{"init_std_qkv": 0.051, "max_seq_len": 256, "dataset": "wikipedia_en"}
Each number is 500 + 40 x the weight over its row's rms, rounded and kept within 0 to 999. Layers, rows and columns count from 0. Numbers have three digits each. The size before them is the row's rms in percent of the matrix's.

# layer 4 attention query, 96x96, rms 0.152, rows 34-95, columns 0-47
082:574524516511502479454474426547476469495499559505540497489581407514546480554562486451487536527537444505548463524524474517518514513521424575547521
115:488488503471459499553535476483418536432503473509526500517484490445435540479408511514502490568413505556503474572507553550558494554491543507522515
089:468472449408517459484486499523489512480506445447465493497472577515472437429430487574504430548476591469462529541446582574486522481514570448478512
097:522493491491566512497522539470574447576487459508471472515513515547521474518552509449511447448549463491484572442502472470422516458492460472436509
081:559562478502562444465489523528581473563562427509484458513514520545479457474535514474481452464484508455490555460489524537463515473490513423458468
118:558520485533563519482487516472575459568484525516481466481501475540532495526563494488475490438546447442505533418508457462459550450495434500493490
089:476454508498468525561527456437447513426480531541537553487467473448487599488464489547544549532486500553513446521504529478554483538502526586530480
095:466494494498482473543452442533468567465499438488541524495509498460484504452458493526488483567464515489414475565453538555570519565491547501505474
098:444455523453420516520501477534475548454515502473515540475544540481474514475466487492485443557463540554449442545484514562501489589515574556519529
081:477586506531571473432486565505521497523556512452492446506526531556471454499578506448495476438497549480480557486486497555434519482478492436459472
093:456436472481486510587515501506462530481479466540469534532457578492421531480479533509536472522505514539450504483454531472498437493519499477478473
090:507565468547564494493479493552540486570543491471500495545498522575431478463517471559497499453431466449424543440488536487469502464466432477465448
131:429481535426430517552485480481442543450483491488551574494489557453505513507420481506500515553491531544475437575508519523509443559544593520534519
068:449496527484503500512514525509447563502525493447530535516545623536450450483478517503460460510470504452391505534472497505495449490510557488474492
073:525506497487500498542452498507517572526479493520507504515517515536454503454517480514455453434452535476434503526442565577517509492450495535471449
125:579521472538563463459508511503536437544508506537506443503510435526537497528585479449513538462551454478509559455554497466488549441485411477471509
088:497548477444494517532459524479473524464502482506597535538559473487508545495540481523471524479459459515526514543539533474516489534440489457496620
105:496531485460488507506470498461456583528493443553542604460547453470497559499507501534455512439460478492483478546499559557554493504456493566478521
096:505494457489465521470474528506480532556480542561527550441484422465483564497504504511504564440575481462596519519551518503548523481447459509504537
094:492557499499494500549547509501515532571507522559528522447489496575481514497445480577502558501483496415405551515568510509487567521449513487479544
088:454535517485480473446526499561519439466515413449452462541548551546567444503515554551541561536473566495513509482495488517476451471541484464514503
082:463558522515493520495473508496554403472467543470546499571494547493495558522524462428460492464531497484501482494452477547449472564503522541463474
100:465513451480514421517468478562552501525509583412499465452457535509502495418496505469483509540496533460501472539481532511516562506477486523534435
085:524545502455530516585599524465497562551490449579531529449513443528491548562504528579481539492463513463503561501514463441548540540435524446468604
092:490519539564518502578543496447487526484493509496556425534491501578490563507501451506478479507475506470437544469539519465473505546445467430535514
096:492495411532514507474459475555541426507533582490528512542490532468499514479478461435525511472558433554545446507484477436483495520542465562435513
088:464528521488517457554551536484556517474485492542496478447428522556510543460490436539496524465518489448458508468557546518480496556422498491464540
081:536490478482550489486526517483511475476450445540544512512482526461436492463574424482498467476499496472459492497511560524457466475490464517475537
073:480495456475509477449438485521541520448503569437502467510473522442507534425485464422491463500493571591527501528479573535530513532527524508588421
097:491579439452549448503532536509486483517482499559524490483504497482465505451527492525492560521548475472458603520489523507495485500474460526464517
086:492441522402439477512485480565504536478479453489508498434420525484499533532434492509561503519524476562467503549416495491568493491506530521494484
102:472494454439492546483499570444544453493585500432448494480497528476443480527473549537543535423485527510525496511512554451490507496451516472461465
100:524466502525440494488493486511460573486487511487509507514475477448520554515491484511447427560543494537506508536474509471536507525553505518541498
097:486462496475451422438484518549452553444575437480500519493461501523447482476490541527509527543473490489522500585468476528561444474535547454592475
093:496482481487478509459474481562518505484563485477507545523549500532502462466468509525536554520478471498533468586485466536563469485495538482578461
111:484564514479561492476512516535547435557530492512517471528551488575514458506550547484520553484472452434554507432560492498444509474430429462454495
096:439492558555487500488438531509524519478534551444533489495579446500491515454481517440563566491478489514516425522468441557550481536439545514562477
108:550586453524537478453491529563558469568541479529539419477562544552516451527531540497467529452491462471465541464488528531484504444405500445414511
128:548473482453428505474463465546496576485456461520515539506487488425490504507433461538452490533490483549482496558455478525563524481582539524560530
093:469401483431431544494513485508444522465506469473484583519525488430441515468428527558522534536482485541542435576444505538563447543511569525481492
109:456551494539473478515410540534535492448509475454496540497544501497459518467430479445502517527460525520540481541455447568555507470498512471578520
099:517570421543527511494491518517459478526559485508501451498566521585482494589556462486523504486548480476439510478563543467427482477448467485458503
108:406396578453499571533530465454512539456464548484459558518491464476496555438458524518522500525474490574552441541472444549518445576512542510491491
094:490596439581484524502456547512562501466504525494462429463506535514471526458478487556490532472497501460484533520464532539469527463436564462518523
117:554533421565528498483568522520501477554500489524490403460488499547510452533546519561503479459535529442432551427510524424437544483475455494460462
080:470467470489497506530479516480540521478483483524496507479496438482444533522463426472472512499493528478429549514446568496594544475407488518588509
087:396447579475514540547472484440566500440499515507441526515463478449453553410465493509482533488507543578541505506493485526526460486461520482593502
100:522603502551388480436437493548524507502476517474492449470526520488483509452484509488464559503466510468572498535501513499535487526493501492567540
098:537513441435498499477460440445515476526509452591560548564500515498556511505531461535438506517513519549527507480496515499470549508565445496436479
093:515508524438482463402560454541516474596540502518488450507473514506589496506489526488474455546462436523500499464477490452530526492490489522445525
095:445452512490500495537489501471469484487526477579529483502455566504517512480537592480465469559507472541509538417461515535402489513487520432380527
094:407417574467596437554567518478484479482531500513475536518449543536459509431496520532522454525476497528507529488461479537515475510517508486440552
100:468582551518427490518497509479466433521481562428499435485508577482495486492501550470522489515516433520577470553543484487450473518519516482495533
086:492504486499497481475442512496465446525561527526568495502502535513548436488523484475460426539481446584561490447458452536468552497522549440412535
092:556527497459547467432487472509509468552525510472522486526540497523547461551490499432493412547524470481520494518547434533511481476530511487466516
104:611502453501517515484494474546578519484555500568518469475452466521491472501482479496471511495489471471434544489498453514599483429469501453570510
095:531565546541425486415522480555512495520472552474484477495510493503524437482488555447508547539426449497551462512528471462516480506523490519595487
099:504498450571450530508523512561490540438452540456453453455498459530472523512512478553501597485436500387466509471509504489555499464495523522583571
107:563526433531438575481525509463466575506453475541510566426487404505510503585504544489484510484500537481498472468549534501475512517507557517503441
100:498452571441532534465522441465544498535519465504496501557517496525562473464482492470504507545481465557568483469548472529520474514560458479486521
095:521541538541448468481520527491493525505419468477460480442498465529482542494472535462516452475504568418469537505587484491536492513437550499539467
086:527486506435563524479518485483479520537512488480538508550525507525502510499496471498542493500585554595440455553545450466484533525561492546550450
# layer 4 attention key, 96x96, rms 0.151, rows 34-95, columns 0-47
085:511486484520569519489515529448567455513534444486447486543472470567531473507528526497491575479500525495455581445438466498478526427473532490475485
112:481530554447492524479431479446488514471521551493513542512498469480554474534527462461433461473565477482581454526437448593472508547548510558503571
076:553481505437432491431511448502470525513457520530537518537535521457502526573486485519448505550521409523476454528559474471499521520557516563480502
111:476499481556512422505524536516495514473454466484498518532480481474449562420470534528535522552488578523502532453491522455525454501478487423558440
088:526457436511513481540478509522472509458480541426526498496475470492477550430456499473508477567488546493481509466502511465497479488451468451573479
084:488449456540568490513541501536506485509473464486474449474480494507482506428512545557603519552430540525458538486504527450524482483456413493503446
105:530515519457507567529471467487499486516545537556539476464535479538540452547515457492432480434553423466523484538521433531464538483552574515434563
067:551504489516445547440510464491519455524564537521562507488501472469556473538458461428456453476545428478475459552532479506462481437476544526469537
065:468519466506419554502457528445498515443521529466521542530487434460546512559472452462439546473539528450566513513536523557433469483582555464557499
106:479494506534538444513543514512518470489437487502434488493465494540486492445545555564578520526474553510512494423462527434524481540484433523506431
077:481556527505510451518504533553537467524551508481436506541468469534497476497527480462589564412507518468464495444514411501493501467552466450513570
091:530476524532548459489500489523524448532502509528496457557524500473441531461523533540581508523456515604531527452492481441531519549547454472492460
069:476478514452467513492461548460526501491496503436491532511471482495534498546546480414378496468561488439564484533503500540472444466474514485536560
097:519497494500567476487575561530549468476469439462418459519448494510463484452546515537588526507460563465495521435505550469469473486454444474516458
125:533492420500550472457552495550518520500470479514434481467490498480512488473531521531573543513480542470443530436522561429491490485471452477516486
053:529482534588488558549542432489464515525497516546526461408497546496559460466501505547539465515503438528441486561493469493581560488506607519468492
088:482494502428476530435505528423555492507504487431430481437462518523533456545508495485472499375528482470457485555489513510501411473504533477488464
101:555481459510552533437579509505486500470499487495431475399468530480546478529515477470531515482488534414416530493523568547502492427474503447513491
096:521519516442511524502585497492520476506566473467525483391515575497548512561482432521473471499461491488434482528546553545526543436470568439489512
095:529535476524543509483500457495436508460537520475494428433538518414508556478547432444453418542488496550528491535522602508526536503471478485526536
092:491486472470509494560483530573485523515474520454536527535536514472483439515475583457473484432481486536476492496450424477485464489533513495505458
090:483468557439487546469518491572562493530516502496459409527538560534523519486541546493516547500512531497513440472461524456466474514373510518481492
104:501489473457425422446514479536424494512446530505517515458537490494449581520522530545482500543530539560514496506480560459530498581456440509500510
093:524556486486560551433523516490465446468561538430488448479510549444530476496503438434503451485485526477463548547542548506515487463465502465519512
087:513490504423469445455394526506539506484566569498476469419471505492501507427550542537516522480523525487572450511491522456540475531414441501483502
093:457479570478456605540540464469532453517475483531456433504524426540511535532495521565439503471487514470471464505459477504494510518499581535477501
090:472504482408548490471450465529490499467507522474480429434506493512472513489607513466500437498510540529482461524510547436483524587470476521502523
083:450495520561547531549505467477550494476507476478467498455513489545486496433508541528515450464503475486478496527479491456471444553464486535517485
085:527460491453437409467511513574460510500430521529491516485496495504463490541543531580484522518562553406465469522451544494497505546505454531488506
095:503525541456495514482537511535477465500533491452476444442569565532485572495488509478497441433508521561446383525540520492543459538444485421517539
091:551511480502496486496477431528492508504485448486482455515470577549526526453576461530526475493451466438501506527521528459495488440411442502487507
102:498476506493492441499471512521497522546396513595472517514453481502587537549493496433481442574421461520538462437509479464477542562475487572514504
101:552540476533533559490556462499548442517528503482517435529475466539489502440507515573497494475487489472497532463530432532499497452484461526432456
104:524534495507529461453486504478475553566414493559486531553395485490574495527527546486461464542446500507546501469530539459414506575484488570490496
113:493430530522471454524461512535429544489439484547505558474440565525519522543532499469538456541445479529523448507441565507473508566500550501564538
091:468511549452429492578462527537463477469535523489453509423572557462465500512481430437522571507505476512472432522487505550518507504501551436530525
091:455453570454460469524538577514446595448447460499422554444400547467507513547517473436482499565504520531503480503533535540492429531480573445570532
127:559540521534503477483512543473574519483460476520477464469510479435526474475422441456516519520484505541476533464571453526500486471493463516568422
129:504534485517496458510457462503456502545492563516575487506544467584586498549546451475536473509466413439542441493470551526508581497540457507496519
089:477481536426511466508520471493449547422456473526439580431448520450519488459523471505533531549511508533496508505486471534521460498522530503553458
098:474430565433493434486509564523468564463417443578467553541464561459493519492503460493483514533461479546547487456465524539469448548458512509554529
116:573555464533550537442531464471527528522490528506485497441483477528524456481504538424449462473540539516461544465581462480467503488513489480532471
095:468450549470520488523530531473465541406499432506465531474451575394449476446532524559508489507459517556496527491469472525483446508520573458547493
127:555492568536505518481519544511570531491453437553447499473454513476497436457518491486499443476472518489476497474496486522452482421454538553563510
068:533531486567463544501503454498522449570552570461554429508561439558529544536510493507512477464486470465469492496523517482517569483485444523474525
152:409492504485502510594499484490434504485490494520475513492458448539547560534500429400446496534515506504537497516474536567546504548442489502548586
070:534430549492526482559481574500492520430448431560441500472472561442472478484581514488547511484472494568527505534472549525473494534448514492543498
128:525551503515495413481460533410548517490453484536496455481550529495510480472462519504523528502448503442530511501484509438470537447528466563521429
111:536538472445519502421438484464497468534495572486515578518560454466439436454489528600565562531491493455486445546507461470563478486530487542435450
086:430482467471458503535467517460488472496497597481557443543591472395455582491419516546473504496529511526565500566477449455507529565538513533451477
099:533476462497540535461459488529534486500528561520525455520551395503431488447445449494481441503557500514467503529439420526548499520472464489531532
100:557436526473464565455554526590511575448523467497521482578454402487431503551526460538525413492558502533508471472473427580546472489481519526535508
097:471502536489478418465473565424502442521492439500547439498537550421542490512470504469439494502456513514518529479470522474489497454538537512515474
089:502491454474565472490439468488526509519487602486609457535592471534481521463478494501488480491519453462498477525493459538540510474501462465457496
093:456494435466503508493456521530478462526517538459597484512614566531522543485449534485463537501572486464521525505524479504489468526528493429419517
109:476565468489536487572437493542436486518523529507528506513551537595500550457497577449496498486506443445489550525466547524494548539457416470456524
097:468526520519503443545467532449473504505513486487525414496577586424516567491473545520462566485493509508524528526501490469426541547540502530472431
099:469517516566472536551546482566498543465503464506463507515482511573541512531454456458455436492485536501456487475533469502437542511525498591523460
117:473538485525509524492500364483506530510505529479456528403474564542536474469584527531493500439444487437486505567530527467437519512483477472539514
104:502492490454499500504438562435469485449518490498527503563565552428398506476461567575525537498500515489524515557507464488537464536559491505450439
099:498482523516438521524468507517489540494513449495470521519484544561500521593514573491459491496449504469537529440491553487455444525439501441551517
091:529508503495505478511476509463486510502466525440514575461450561429502508538615625544538554501472469495485464491567561461511450533519547451515466
# layer 4 attention value, 96x96, rms 0.118, rows 32-95, columns 0-47
086:482528495508504456508502522477468540419491456484535464482461507432506525489464513514535518520420537547596532480528600448471493553541526508556440
114:473532461490496549540594526429430520473447449565519498503522495502471528533422500560539527469397531491426495477547470449547477542505498516510494
097:486590480498507437587490573509418430503446494505552512489515517530433544520515547457527488437455465513548451510532487509445511524521436514545503
108:493554556518569470524479549491449469476528549446554476494544541472479505570580452420559565462483481506477486531585522489435460497485459477576501
108:463578504492491513451518532480472498477570544427506505511511548484480465516472469483576493473499492507398526563499484509500466496439459528503511
105:502489432509525488606504475461517482516528473640528461582519537460482537514516465568520506495480528545551491450480531508465493494512545519460522
080:497529461455485542450475432519529508560584511540459464449474570541554453561531514460466518479551456452466503502535512577558534462501489448442506
121:490542555520520505484475557432474466456511501522565506550510537534446475524504464540549477454437455487477499502547487488470461531488480499524536
090:450504528455508549558526499500519527477525469501491501540460463482514573441438489530502613474464525441534472471502538422589485492536534473505483
095:522506437496498555563491532459508540526474552504488546549436429478471499528486510540441472517534565476413523483490459502523493499504518553523448
083:465505557528479462485516528435463474488525450498514521584481517492439520468451464584588484504434510525573463492507581411509476555576484516510507
098:496442496535492532504546540415469522511487496535480547558453464448513544455410476604478483522455561493407450495491479466534530473555554533471500
103:485533490464518549519481517540527543542475535463473478549415539521509495558558512439465595420577566429450447502540510530474543494509505470510450
112:516452508482481538558498482486533492552447434571527547464484473506456546393442618567505429496468487523493420511387456506571476492545538519483525
094:529462467502460500469507495445502488506441442557544538466518387503483509423415547585486419502479514560522522519419497505535446522502512546498481
103:493484448461511531579454465515617488494451511537445445444420488555485493485493507549445526420511537476578480417419527468527527558467523518470507
114:446515438447512508466492431497531519520530472455423513451459518472537490503540540421469561483579598480489491487520477520501472502434541516497446
103:546531512488518553521467509501540446547559529502510477538536532558501453522562494547495462510476405476497505517477475518481593475478486498446573
109:475541471484528562472469545465572476475558447504491467529439572516428485528546572511492547478552539465556520524516583493463445547524553483491467
081:478440502508522443489475531505475503450421507459484579544482441458455541416449481511523456559531548535573498486474488435496488547470468539551439
102:496458503547532495558484545470493516476458510489518520534481569500433509480464573561527423492498531503451475518485481489450489458463569529451528
091:456440447488521540445468556506487534450472538414447549501466497436477466471508515490485542501559588520548549551490447472482501494465549490513429
083:452461500518461464452486533487438532430441477439501517537480477445463529450474480533564480512493592525552557540515493429512430575481495509558422
112:491559558510496469462514564476423469485537518490469482534576553555470462594527441477572541496482471496486465525604505488433489569538466490512514
110:494500473463540500588431569556555481506511482540522526545486485508456487515553488534498514476565502497586501467493566509496565561589438486523504
086:498489542485462550467510456481505454510516503552485497497570558497560448524551444500506492442501428507428495485485444517504562460477494445451577
113:501448423471474562490515463495545515515493483559495553477461454437514527452473584522469458505558584495464465537467517530579531484550569485466478
120:487526405424511504640519528529517521522461461504508469502453493548438550505494536516485516488585528519470508467477517485581441535479433549488475
085:494528537568491469380479545434465510414537539386445509587517468484518472540523459476573549517446506447518520526476491465422456519441471519560503
102:488472541521502528536524504438512465518525461471536554489502462404492544443458446560500482488433500570451520536450469502558455487460469502517519
119:516551494498492498420520554509428500489507594472469469579534537552556470576558427472514522477505527475456467469575500480450573512556418473527497
132:478534473502499459542499439520445491518522393554534489522519539485499524533477466466471495574481507502476505452533532492476557514491454523499502
099:509496516478458506423493474517418526519506555456419523500476449532528454538562500386461492491541521469513481537564542531500473531469485551520586
106:515488540427461476472435524494518479498479543464426470493533571472498444461569516439466503484477415439486488472498487458504522463460531504516441
112:488505473543475511436498510481515507465482461437507474562431501482428521441485499516500442463499551482527561494526505499505497493462507435516562
107:480520483508480537482494460497558492498503508476491481434429555497405509544461519498548474484474504502512502553456471447504517503482512429499601
109:543509546509472488506517465482492471499492446478428497503509480509540433561459569484516552486479483509439464526561485523459466500541515545483576
108:476539448491514482528555480476429487482563468455526540468463450512448474508464538499533477490543580531503480536526549468547442531528484503485498
102:543482576494486541455509532524390535462507585434433510487467546523478462512513458519484558500419452479439469527501451471547444475407516452513528
100:487518494483538583563499532485526520472526491457490495450406528510476537504432555550534460534461482557463540526496506418503488477511520474444459
084:473504522535486465508501419522557515532522521499507535483537499526539549485521515554471551486531509464551504506527551563528496545485421569539482
093:470493475468527535536564511478484501494519532498575534455473498473453572494485497606508505488463455483556461489396376525536530484545512427453410
102:537527499528506491409455476526462555534452519470558462567496435505568499466476489539486421528494460498459547496494448617565477491505531481505573
126:478539488513504515506560469506476490519487539467506464499406520494492563483479516472463400516533507523507568534461496522557446524512544434485595
113:522480541516463495412462475512487509530501515439490481522500501514547516467562461444466540498478546483479450522563589509573568491444482527556511
087:468540480500490493491541546518520474502522480447534505443448511445422525478458487518538464512544481481534476490431457417556489488525547406487539
094:502470531485420497496572523535429473503539483507427541523537497540481493510515560463481552472432507476546465471501569522480562503470433530523503
104:487524482453469505521461538559467467502518514526532506447515527506483454523523456495515536529536499482499580520515533446463446524504514446500534
092:494475461492540496541563556584489464515541540552512582499594492523503527514512444525514589516557512478511439508446472494448497538605512536492476
093:543485541497430475473535461489492512536563497528471539520522426499535492566465565503493549495420480504546469508457497549494524548512436563479454
110:484487464548485564547492561453511474539470487488509500530448509461461565515478492511481469472413478517468513487454506506489532502498495462471543
101:528502516488544525526491609492506526460474450513510501551484549485462466468499516522524469450481488477412545484477465446461477422465572454480502
096:504550472514529457518443545514516503440518456469524484535500530497471497426493495603544534488492536539505560520467520520528500424453460460526407
106:455481469548561511538505455514536495455531505515538497475475508506495520443472448551534439463556499484452518504447461486476493462581546483474478
096:489522473495500503455487383477553483453573492431473522489524480470449447536572493454500511455557543467501473560567567490486512516471442540518525
099:488476532568484504431547460514529478461554470478512499493547450523478507522497453525479527432487535446431480515525422519537505493447517562558510
095:541490573503447514397451449506498527488523558445438442567508498530562438543537509455452479455457475461420511513512561593524497462455508544527511
116:477490466534510519560446592522507529513446467634508487495491501498504505478444456545544482554466461528553538409456532464470511516534485520501492
104:501530513535490474509558485525482486530474510534534457528471493506446524500442540559501462534458481473519503534409418517486479542498528456475544
088:507500482563494486523502457546492538516496505588539460524555463544548485526504470539499479524445477477522579429475456544486504552435444530547503
104:498497524501502506560433531532484481500462523515498456505429546512506512472465484502483433483518459495398567488475508499495438474486535447479588
095:453511514443447495503522441500514458530543560381467512409465514504477547564565493462465551443532503453523513574509506489572512535505485476496534
100:514480495504538433491411472482540449519517485545535525544568483450526474490505481466500504466431454508501494538454546531522549495530442534475462
111:492517523497502503510443485523555495541444531530510432500509510526498513488483476403506429519512457488577494456466518510504535525509454464513582
# layer 4 attention output (transposed), 96x96, rms 0.115, rows 32-95, columns 0-47
092:535471586420492531476599546506445484500523548458493551499453512492583464575429456500568532498519511481574440526450508501544508477518524484460545
107:478497542455493514457496515552488541501514481503519526473458508485518562496458556502519517453552548528569451497499511487433539480498542454463553
093:487482431471474501511456483534511499462457523472548504401506541500544472449495590503450457451551541490451466455522492504525557496595512507515508
107:547487471454439461485500488495426464494492628496503526495489554536612427521478554484483490489496606473444464485489497529531490519541515517549499
105:518517486512497453494466527523434533492457522524522516553515515532547503532507545491449560500553536497457522453521475544488477492517460510479476
098:554508440463501510472494503496549481523571460554604524500488538469471574509478515542503490463533504517527440519547564482473528442471521499422473
088:447521426590531470502461444488542544504526484500537425532563548497405534412554475485418495503523512509425557493489529483475499489472490471559503
118:524469421490403484475516467536437528490504528446558522458490531470595490518465551479441488461516579485456466455539552557511488520498500506524532
091:464533568458556471490532523466478443491504496534477569492474479554480510517466430533571574545546450547618420497505456460484502526508481510488519
097:460482557532521570479521557501526511471473500492468514509508486549499585517564477497559491465437493507517484533419503497487556486432512532457552
087:520521520449492511515506527493458499500528467507492569492466483511531490518390491487525553522586468522566432456552498519563500493565500523447513
098:456528553477532563506488557489531532512485464559488544496486454511475629542488497509517521447482474530607476463501479493519499481427536476426535
097:436518532621512498524480508478529486522439530554509482464525470538461525481544486498506485545486569517475537481428487442445537496493485550527463
106:450503562494522545543485499526517505459474404507500528458447466436432577493539536506503478465501429591548498475604459480489527549469482502509530
087:518471582462522553522568524512467516447476421460450529482428480412524524527547463498561491491470429542543505522515514499522586494440508482470511
100:522484435509532443462483524519556461442537471482506530517502461505406544489540445565569515532525497506551530488474557468447499482438496480518499
109:479530641508556460504508525509520473502484536523449474574519489512459491544521525527601518569467504522576543555442472424454498484533515498493446
105:460511351573513495501414446517538522491511455519544475507540517517470512409523510509415456473532526483431549456542542513482483531482497466547516
103:465490519530547497525516470482491498486511555522502471477461523529532434506488471524575470581509575533547535506457511424476546517476497536559532
088:557447589420460536501553551478484471504445499457473538481472465501574474577458470507572517530482418497561465522500477510566526502518510552419488
095:540518486505444554506467477519519523545455462504516488422542508460490534575520612499463449444466544551468517442517491504481515514464462508448468
096:498485576471542522485514550493505441501472531510475519520499477555515471590507488550584543549458478479600518521418511433498481491475507536448524
091:582465598445480526499582559525442472509460510457471541491469463484583479565452505519561547492496478482551445502497489515518521475518484547430503
110:552546432500422483496477484530440536507519551484523482503503531552570439484452537469454518476522568510470466458497501545530488486563506508530481
104:530479419494500525529474476448514475468515512474604496460486495585504530443521452528542513503544545481466499490459590478512541500487468556499572
088:499535386542472428505430409541515480510563501559546469519511523470455497447527556530455489504480560490469566442505531500484440521475509456581493
109:443528614519563540552492538477558555499482447505470467505484488471421607498546491524531495504478450557535549516498498415461530517426503522460527
113:465456528510533471464508564517564509458460468515514539487510457553448558472527494524492530483529524509477481545555477470462588451507444508465492
090:519475550462456530488523523515409460507469589503470541522488476517601419568467498497536517504479489472574437516438460553520472498559528533499495
098:438504533446616460507481510506486447493459452553544578515453494472509562498475558565510479514488537513522504484592472506538520527473477514449500
111:501552461547408534498463471492501497532501562509479448488533499589537500476472512476529484501518559480504497477390538499496488449538543522487495
132:461456534512512521496512521524561513548483441483535461471473528418484539477400531479479431529533512547447482547515468519525573457556541420448484
099:516476630475469512476456517493526475536526530463477506541593459485498457425489509500440423534424461575515490482429415547455488508606566530461521
103:558526478521500521495450547463558448487461534573451531502510459464470555476486497532453463565500505468497507499445505497528497495559479436497515
107:456509490484489567533460497506493447509490557501504473429494518458516444452492513493435475536535435538460464397540455528441497553538539504532461
104:391511505509501537473482552475484466469496495491471495475483500469462534430517480554412553508579472476500447466571465456437464542503464512585491
105:532538576458481564483531559485475555502491501510443465458489432496525466504497447519513524464464506517592497522470437500548509494498540604501555
111:450427564510463507488482490525513511482523520477489414509473473523519430463515449505477481516529442521445498439540447506508519492559559522562502
099:489516468569446586426419585455533490531485530533446451463565468503508526477519542526425524523478478482489520489455514466522505579497496529562416
102:514512416546489540485462520512493548492454540519515414412501522579460503502554477511517536492557491437420524452570529463495498509471491479617450
090:490474502448566467495572455520517483536518464471526571598568531454541527482484493467550442486459494526520532506480492539473517441517450444382513
094:413473437604537458566427522501462479444453474474474483514431510547508501549538547535509553517538550499471534438568558459504505463439448446561447
097:507494457532423532458548472530486468600496495459488556566512528518490477500495603507443516502396449492513505509454483547503425445423552514475524
115:419519515497516496484491509506469485503464531486505488475498512566462482498520575541469564565502384495483479397536424454487461456471551517487487
116:484472520479514503499486462532516454547520546492526561540599504489535472434495517486468399520485467558514511446437465569487488545575532470440479
090:382473516529477528543453534513472455462510524477469439459497483562519490514560505542458549530551471529482434407555464503427499494522507514566477
094:479505536469487496509431520480492479492519520419502555545608474474547439501482475529553473479480516589551432524437432539455530489601475510489497
103:450464553549422526514477531491526560460539525470471442416483465547446517467481504516457458517510511508427458532443488469493554553469539510575549
100:470519536519480417572510503506487535447524448465517474538523470542537537583521569476572499506464616522532505546495517463493523454461487489461484
097:551478544478547465468532545510467523496534466435452583556533492483524504511497472531525552426454540500599467532473488556504508489501416536483509
108:525524450437526523508424501473445512476502497519532545498561558544490500500553557505535499432535583496535506499541498495394510559499479466483465
100:490551414547435575528472502465509528480459518540523446397473507477486506549494508498451505516506505484448492538507536456480471507451567488599505
097:482498403518485527501531483508546489517467473516550487486449571440508551473458476518437456481502467474387520483469550528512522528495483438556493
105:447569446569529486550498484474491475474465480559582400492447542480488529513521569500536479529544495503452537463576537437482489472420523432531499
102:457457594461543492499482501502519478510512516556514488500490472415528523412497454471445392529515444544493487449508463546491543538573517478503506
100:434587507506534480552447466517497466472497539561535495507574503446542483415482530495530419538540471517515508484504484523516502542501522468471466
099:543522514512526525441502492476522492577461509549527573508549510410502520427459515507463391502444423492488529473393482524528498511497529500496541
112:598512440495428479471558494500477499509527474440489504493505521542467487573495478508567582455492579456485475609520520485449481468440457516505514
106:462541478508465500490515532531459503472502479431465536512501476548499505576507536539489632489457502472565433477549480503516472459428473570513485
100:574522490471502455450561501512527474541540429484512585562496536444468522504444527528539558454469531480550470615495529506497473494446444521416497
101:508547412522457549463548485451512526503466513519507472413473530510428522530511551517482552511475471450472530513504506426503453485418552532559523
097:396444619474541464526466515521530469477503537489483477529533489503507553439527495509480437591481484544494548425493456489498518507572490442482543
100:499484474493518494542598511506504518501513464481505596533483519413510615497475507504469478439446553528537507515432448553484494491450471456521519
109:552512526456475466454567462473466507527493434457480610544453548504448511538469495505515568509499511469539473546529475517498467512481462554430545
# layer 4 MLP up, 384x96, rms 0.06, rows 0-14, columns 0-47
016:468497494555499494564481586527535498497492526529501560527521438486553520510545440546480450544488502474445538499545469483495538527399545405502506
024:487560508558562533604512539545519548533482514572544571491535500484473500514536504524546513476534568512483474491482508529486529497508506607525478
016:430525468475427481530532442438488493453415493501503494488457446483480468478513467470434415522465490455413478478453510484494511452518439422467470
014:469455494549430541512572412527537496474459482462433560425503433552541524458537457566502490531542522489450482421455491406504523462488514518527587
022:476538502515563506568491501410491524497502522517537490527577570468486539487532487438444480494523534558500482427529475579494532444479502489457475
017:568438518503453532480549427606539516500524476453417495483475447496500535496521487540549540504549475472524497493439504392525540540484557440560501
026:433415474441458482466460513477505469471459499489435514491514444469485485481494434465440452489461459449478488477514456435467414464467480526477462
020:479542517569533548545502577595533513500484494537573564511529522479487509529556474537463545498549577474474518514515502490524552523472515524506506
020:541492528586573512612479529477518537497495516464525505529560564498503560503537477471476478514504490578509471500510498570535568505488519435476441
019:475502509477490481532455485418524484513428525488457432497541484461512550493555466458479430502485457543465509409548425506490539494457584427499523
025:460567503452520474538462583541541461490519497569455514498545435432483505502499447449527494479467565460465526550497517457499397488496534555509438
022:466518498486452523532508507512476486496495493537532528488466518516498455516506533506524553492499599509506464526507521512473444425552448668495509
022:484483492495396510474536465456451540465447501457500494489415534496458468472498532525477567514502467481486470437522429499461550403508385566456502
018:512527533518503522566537496549486486460542490495510546456490524541531476513497547502535580551469581563500471540507549550504527495584499591488498
017:476472495462516461523465509377448505495458514468535460525514550397433487496468507448466461446446418533491501489492484517480476444472453450449436
# layer 4 MLP down (transposed), 384x96, rms 0.0413, rows 0-14, columns 0-47
018:485483531518546523493525447468521438534550538487543452519455521517455450500503569467498550502480479501536460510426555465540447467576554527514569
020:522465523491494450377483490467486439487474483465467480516453482524544518516500522502401463557459461498518534503502489524522502544517593409494496
013:505459513475512537512385492414488491504549460510552493526474499435445457513485462540548536492455456489584459525469486444510502536496554513581541
016:442533470472562454486454571433468452593502569527556434552476563457468458533492513485496470473489423465549507566503535476511456470504532508512460
024:549487506547454511470520475536513467467521475504497508499418496566528454493473506583503546528530481525504562563494547471508480586531511553607520
019:458549471502583460524461596478474521557463586523555537498562542566510496511527539480512503490514504489495504533547514564511483486539469534427514
018:537543541533519495503522446448466416560537487463594394514435506471477487517484515500562472467445432487517468466402539522529486515470534424502586
017:492511536556530518473512463433508469547522570487500480483460460533532489489511558527556487546455411518515460529475551526519478486562581466547539
019:459507483504461474435518465515484437465504508533509520478431470542494400465457510568512551486512521461485534526470480493450447493497479574575578
019:481489457530497546439534466511532427450589494502536511541423508510495416490429507574497575509501505491500501563426568483470455572531444555525491
025:537445552516507535470513425468500517518474511442527522520462505526501491540524534574473491525497414503513472417495498571529507535502532453528560
023:530500519480542484497509531456508518518500471471467487514556491472527576513509472471485439495477422490531530496536477493540546515465568395499462
021:504510476497552475534427521533493446518486476497498453504567511503542595489504455427484457487522509540519517543500550447537515519480567461512459
016:451502524463487486500542530494484543574486538495482497539521506468472567499474452493493422452477460425525505490569453507485495458457549459562487
017:532485464506441538484527441575541496390554442528435503508474464562543521454500473507499513520546588528470514464494486528473530575502504527540548